From a checkpoint of a small transformer trained on Wikipedia: 11 layers, LayerNorm before each block.
Each number is 128 + 32 x the weight over its row's rms, rounded and kept within 0 to 255. Layers, rows and columns count from 0. The size above them is the row's rms in percent of the matrix's.

# layer 6 MLP up, 640x160, rms 0.179, rows 525-544, columns 0-79
size [111  99 105 110 104 108  96  90 106 104  95 102  99  93  89 113 109 103  98 102]
[[145 153 135 177 158  82 124 148 122 114 124 129 142 102 134  89 153 118 123 148 136  93 152 124 171 149 182 116  92 145  80 128 132  41 155 110 113 124 149 136 102 119  84 117 118 165 146 169 133 124 188  89 109 128 155 139 133 157 173 103 135  39 129  88 105 120 162 121 150 192 198 170 126 154 141 114 169 177 112  44]
 [ 98 101 116 177 145 155 146 133  92  88  91 160 173  97 182 120 136 130 124 140 126  74 105 129 146 139  68 163 111 154 177  51 151 119  86 173 183 157 111 126 130 145 102 164 101  88 106  89 169 164 140 142 125  91 138 159  84  83 165 105 119  99 115 158  79 157 141 153 183 164  94 150  79 103  73 137 102 101 144 136]
 [151 151  98 135 195 191 152 106  86 195  85 144 107 184 175 160 134 148 129 137 103 125 138 151 178 158 117 133 212  56 147 126 144 132 159 149 112 128 163 144 110 118 133 163 130 118 157 138 148 196 119 105 130 103 136 122 118 112 143 141 116 134 140 131 129 118  93 166  98 164 153 164 126 121 171 126  59 145 121 144]
 [125 135 153 117 145  76 150  94  95 138 112 129 106 189 168 164 110 114 124 134 136 129 155 121  98 117 183  82 183  71 128 141 165  92 133 128  91 139 155 104 160 113 132 143  74  74  86 133 139  86  87 163 123 104 147  97 133 177 117 155 124  79  91 209 126 114 143 117 143 152 100 122 119 189  54 154  89 153 115 152]
 [122 122 113 136  97 153 151  83  90 137 102  95  77 158 152  51 147 125 117 170 187 179 108  95 124 176 147 169 122 145 101 102 124  85 135 141 154 104 102 133 152 121 122 173 111 135 122 119 119 118  50 164  73  93 167 118 141 102 100 111 133 124 150 140 138 160 139 134 111 165  88 121 129 148 171 186 143 155  86 175]
 [167  82 136 100 134 140 112 177 196 143 132 132 141 121 174  93  99 145 111 134 182 153 110 144 133 109 136 102 168 151 137 153 196 152 149 167  80 164 103 155 121  87 121 200 109  88 200 126  80 120 147 143 165 122 148 180  85 191 132 142 156 124  92  69 191 123 184 149 185 108 156 115 128 139  88 162 141 155 148 170]
 [141 125 150 109 138 177 197  91 153 201 110 119 146 119 126 143 115  98 112 123 157 114 142 136 168  87 101 178 111  94 108 144  80  83 127 119  47 177 111 188  99  90 111  96 132 108 108 123  85  98 141 232  97 134 112  81  97 149  84 104 178 171 127 128 112 133  87 120 144 152  83  51  76 150 115 135 109 124  96 123]
 [127 153 121 117 129 115 141 111 148 160 172 173 116  64 154 126 112 174 167 152 191 100 122  61 148  97 157 153  76 162 115 157 159 139  94  76 123  86 104  81 160 161  81 109 174 122 154 170 109 160  82 125  91 143 128 122 117 159 110 160  96 152 136 166 128 128 146 136 125 122 127 135 130 156 156 187 110 160 130  96]
 [115 159 167 186 122 126 113 132 116  94 129 151 158 129 182 134 133 156  92 115 117  61 139 164 141  84 108  87 137 100 126 112 133 139 125 119  49 112 124  63  97 143 113 139 134 112 121 161 102  96 102  61 132 126 111 150 118 121 185  92 147 135 150 146 150  95 154 150 200  98 105 100 176 150 175 161 144 162 163  70]
 [166 162 118 131 129 148 102 110 127 105 117 181 145  82  98 158 104 100 139 126 100 113 159  60 183 122 128  88 167 173  64 151 111 192 134 209  98 151 178 124  93 120 148 142 162 137 108 156 138 166 127 139  73 104 153 113 128 125 123 137 135 137  81 116 143 147  85  84 177 139 110 126  75 103 163 166 108 156 132 112]
 [156 101 169  67 127 118 151 148 147  70 106 202 109 142 180  76 103 153  98 138 122 145 165 114 102  83 128 100  41  94 137 178  97 138 168 160 143 141  94  92 156 153 104 137 175 129 134 133 125 101 122 133 165 121 158  88 128 107 155 123 157 166 113 138  92 111 146 162 138 114 115 164 104 155  99 153 163 151 105 112]
 [140  75 152 134 144 160 128 154 126 139 118 151 132 153 127 113  89 109 116 127 167 114 138 118 176 144 153 184 195 112 163  57 156 141 188  61 125  91 173 150 131 135 135 186  52 115 180  90 125 131 133  69 122  99 135 114 136  83  97 145 153 158 102 186 124 149 106 134  93 149 131 137 135 111 140 127 148 127 112  99]
 [109 133 160 145 197 129 165 138 113 122 125 152 122 146 109 162 133 143  87 174 150 129 146 140 163 103  79  89 158 131 124  96 159 179 136 116 170 126 143 150  87 128  95 146 148 160 163 134 113 130 142 129  79 100 145  90  72 109 100 111  91 168 156 132 104 112 111 125 102 131 135 102 102  90 103 191 136 187 101 139]
 [140 156 179  84  83 173  99 103  62 131 175  86  97 119 189  99  99 131 161 161  45  90 115 131 151  93 174 140 155 152  98  82 112 136 157 161 165 205 169 139 196  88 136 157 149 136  97 123 124  94 130 123 128 130  86 179 124 124 130 111  66 141 129 135  79 164  88 109 141 127 131  94  91 112 185 119 143 147 108 144]
 [143 195  53 140 182 141 162 101 200 117 184 144  93 136  95 123 141 114 145 175 154 120 109 170  82 129 132 120 116 130  54 107 107 122 121 128 137  93 117 114 153 157 129 102 129 109 148 125 172 157 143 188 141 163 139 128 129 156 167  70 118 116 106 144  90 162 166 131 100 186 113 160 142 148 125 179 192 120 119 163]
 [190 212  79 120 142  92 101 130 104 151 107  96 168  67 152 130 163 177 108 165 132 142  82  94  98 130 116 120 170  55  84 159 125 166 153 122 121 112 125 175  75 146 129 108 133  80 140 188 133  89  98 113  94 180 167 154  62 170 113 178 107 106 162 127 134  78 103 125 121 110 117 136  68 143  92 131  96  75 176 152]
 [ 84 133 142  84 142 119 146  90 130 183 155 137 144 133 150 135 173 137 132 123 135  94 171 146 169 182 155 117  68  98 152 115 158  61 132 112 134  81 177  70 170 118 132 161 153  95 118 120 140 178 127  66  95 114 154 124 128 122  84 119 131 182  77 173  41  92 137 106  83 111 142  99 111 128 190 118 120 153  94 153]
 [181 145 152 141 139 130  84 135  58 110 109 132 148 199 149 144  73 131 136 194 104 148 151 132 135  76 158 104 128 161 116 132 160  79 135 162  98 140 109 156 121 117 129 157 144 161 179 142 111  97 137 174 126 157 118 140 129 106 168 187 166 151 122  88 136 142 163  46  71 125 133  83 149 163  43 114 115 116  87  97]
 [128 200 118 157 164  93 128 175 147 161 125 141 119 132 180 102 120 133  59 154 118 135 116  85 108  62  96 101 100 130 145  90 125 110 146 137 113 150 170 131 146  99 164 120 148 120 158 121 134 127 150 155 178 139  91 127 118 134 148 153 106 119 164 148  31  76 189 102 156 153 148 132 202 121 127 144 172 138 124 177]
 [127 137 143  30 125 108 101  96 149 150  83 189 181 146 135 144 123 107  88 120 114  94 138  88 152 112 101 141 133 119  79 150 122 127 143 105 180 183 151 129 190 134  56 109 170 107 103 107 118  92 185 104  92  78 136 139 152 137  57 139 106 150 104 104 152 120 158 150  71 188  93 112 116  90  76 207 117  98 105 191]]
# layer 6 MLP down (transposed), 640x160, rms 0.136, rows 525-544, columns 0-79
size [111 108 108 104  99 100  91  91 104  97  93  96 100  93  88 104 103 106  90  99]
[[123 135 116 154 161 142 141  86 136 172 134 113 130  85 169 179 140 144 209 117 154 103 121  83 164 106  62 125 168 141 151 142 162 177 100 141 132 148 134 149  96  91 136 139  82 143 144 146 120 108  98  78  85 108 143  91 156 179 140 139 101  63 141  97 104 152 211  96 115 108 116 175 133 118 115  92 175 153  63 134]
 [176  85 157 200  76 185 114 130 126  35  99  68  69 158  81 111 119  88 128 124 193 134  81  75 155 130 164 136 159 104  88 137 157 117 133 165 113 143 129  97 137 115 133 150 143 142 118 139  90 153 130  81  91 121 207 129 104 150 164 130 147 122 166 131 108 108 159 116 169 144 118  98 141 129 170  89 130 162 106 107]
 [100 159 125 150 120  67  98  91 154 138 136 171 113 178 117 177 123 162 149 149 125  68 153 120  74 142 116 138 123 123 126 146 150  97 158 106 173 119 135 118 152 112 103 194 117 123 120 127 121 184 166  99 143 182 152 109 121  56  92 129 127  76 110 128 121 135 113 125  73 134 127 156 206 112 133 104 101 157 152 152]
 [117 152 144 123  94 159 131 155  79 151 181 117  71 164 116  84 167 138 115  91 132 108 128 139 111 186  92 117 117  15 150 137  91 138 140 120 141 195  76 112 127 152 185 100 132 156  98 133 138  81  98 142 112 138 141 153 122 188  87 159 134 106 182 156 174  97 137 110 138 155 132 122 161 171 171 110 134 156 140 172]
 [144 152 152  99 201 106 195 132 117 132 118 144 126  89 116  91 166 124 133 102 108 145 115 111 133 155 117 118 141 114 144 142  74 138 156  95 190 146 127 170 155 140 138 146 121 118 138 121  91 160 131 132 113 120 124 132  97 101 105 140  87 173 100  93 114  88  72 147 184 164  96 108 114 133 107 178 152 117 151  96]
 [111  67 164 126 167 134 146 142 116  74 146 119 119 114 181  68 125 148 141 179  96 117 103 104 140 123 104  92 136 104 183  64 139 120 147 158 116 141 176 111 111  92 174 107 196 130 114 181 155 152 129  76 112 118 132 167 178 130 112 158 108 175  53  54 144  95 142 122  90 150 162 126 152  97 105 156 107 166 131 122]
 [125  62 139 127 106 146 169 100 143 124  98 110 127 118 143 134  91 114 142 105 170  56 152  85 156 101 138 162 111 109 149 156  79 100 164 128  50 119 133 162  78 107 110 147  94 153 113 115 113 171 114 121 131 115 112  78 185 140 147 157 160 156 146 140  93 125 106  89 161 160 127 122 117 193  66 138 109 136 153 178]
 [ 73 159 180 140 136 154 164 137 156 103 113 143 156 101 109  87  85 109  64 135 152  81  92 142 140  99 103 135 105 131 135 116 126  56 127 125 146 179 112 113 124 227 123 142  78  87 140  82 110 134  94 119 115 153  97 127 153 113 134  76 105  97 129 169 147 127  85 128 136 157 171  81 151 142 135 119 133  97 100 119]
 [135 150 159 130 149 117 144  95 126 195 119  92 159 106 114  98 124 131 101 136 155  60  72 128 189  52 106  87 175 117 121  93 155 142 151 125  81 127 131 120  94 127  86 105 150 140 155 144  76 139 128 157 126 127 121 169 143 155 244 101 130  89 158 175 118 137  70 119 139  70 132 125 108 165 145  94 151 134 145 142]
 [138  90 114 130 152 117 129 196 117  30 119 155 135 127  93 160 110  82 128  88 137 202  66 141 192 179 158  85 165 138 108  97 144 164 153 161  73 112 116 112 129 120 139 161 112 104 161  82 175  92 125  98 141 126 117 141 159 113 157  78 140 118 145 126  83 124 110 134 117 142 168 110 139 160  60 149 148 151  94 135]
 [ 84 137 103  91  92 150  70 198 104  41 169 104 103 141 107 100 109 122 159 123  48  91 115 135 183 139 117 157 142  88 112 119 145 133 176 121  83 124 122 156  69 153 109  19  78 108  94  99 201  90 212  82 139 156 125 182 109 140 150 161 127  97 166 122 129  97 158 133 128  99 111 141 149 133 135 162 130 131 139 141]
 [140 142  91 135 150 138  83 150  80  97 140 171  77 111  92  97 141 140 160  99 144 172 124 144 113  92  48  87 145 114 127 119  81 123 167 129 161  89 166  63 123 156  39  76 128 113 146 113 111 105 129  84 118 172 122 107 103 100 177 125 150 158 116 141 110 133  74 118 125 114 147 174 119 159 133 143 152 130 112  93]
 [169  80 110 162 186  71 203 128 139 137 121 113 140 119  72  98 106 100 133 131 176 129 201 105 124 156 189  88 118 124 153 118 174 152  70 161  71 106 138 157  77 144 131 151 147 107 167 110 161 161  90 144 164  97 172 139 162 132  96 167  87 148 146  83  80 107 141 127 120 148 153 133 118  84 115 128 118  79  90  66]
 [145 107 138 154 144 133  91 166 146 141 131  99 116 127 101 150 137 114 152 127 231 185 130 171 111 134 168  99 139 119  98 114 167 123 155 109 100  86 161 138  93 126 109 164 121 159  87  94 129 132 115 147 188 119 178 158 119 134 157 113  68  81 166  82 111  92 120 110 158 166 100  67 139 190 116 131  75 114 117 104]
 [ 81 132 104  88  94 193 120 187 142 150 146 108 106 133 123 124 109 103  60 180 130 155 147 112 116 169 122 118 111 126 124  65 133  97  80 160 162 110 175 184  78 136 112  89 190  94 130 191 180 140 103  77 129 101 160 171 129 136 135 153 137 146  98 150 105 163 139 123  82 141 139 118 149 120  88 167 117 116 132  96]
 [141 126 158 137 136 102 127 176 167 153 174 130 150 134 130 107 112  60 153 182  93 161 124 116 119 160 163  90 148 128 155 211 160  82 150 109 187 155 157 167 121  61 127 131 156 183 158 145 119  61 178 162 130 129  97  81 112 117  77 177 129 166  71 118 112 129 103  79 140 101 140 133 123 181 145 105 120  93 141 171]
 [218 126 105  90 122 124 144 120  95 135 127 125 106 143 136 152 105 147 155 196 178 100 142  79  70 124 132 123 177  66  81 165 135  65 138 114 120 196 184 187 106 116  94  95 117 104  95 139 138 105 161 101 157 138 123 121 102  45 153 126 202 102 151 133 159 154 147 106 117  64 185 131 139 174 188  93 103 168  83 113]
 [156  80 138 156 102 139 163 157 145 176  79  82 161 129 117 157 127 151 134 105 144 125 100 150 139 145 160 143 155 119 161  89 180   7 100 143  65 187  65 168  70 111 128 157 145 138 137 103  67 132 106 141 137 135 133 161 174 115 116 125 164 198 141 149  90 208 129  71 147 100 149 127 122 107 106 113 119 115 118 134]
 [ 72 144 139 110 105 158  94 162 104 116 132 200 138 138 153 116 134 157 115 140 107 150 172  83 149 135 149 123 189 113 140  86  86 120 168 117 187 105 135 146 127 135 110  48  84 181 147 159 136 148 145 110 139 138 151 126 196 115 124 114 114  86  87  70 153 136 156 164  72 134 122  81 182 122 107  39 128 130 120 116]
 [101 160  92 141 173 148 194 124  97  92 100 113 186 149 115 131 149  48 131 106 157 150 157 101 114 116 120 120 149 147  75 164 124 156 102 133 128 143 170 131 180 170 130 124  93 174 107 137  83  73 131 135 133 156 155 140 122 157  53 124 160 169 138 146 101  89 171 120 109 101 164 136 170 115 173 184 136  86 149 153]]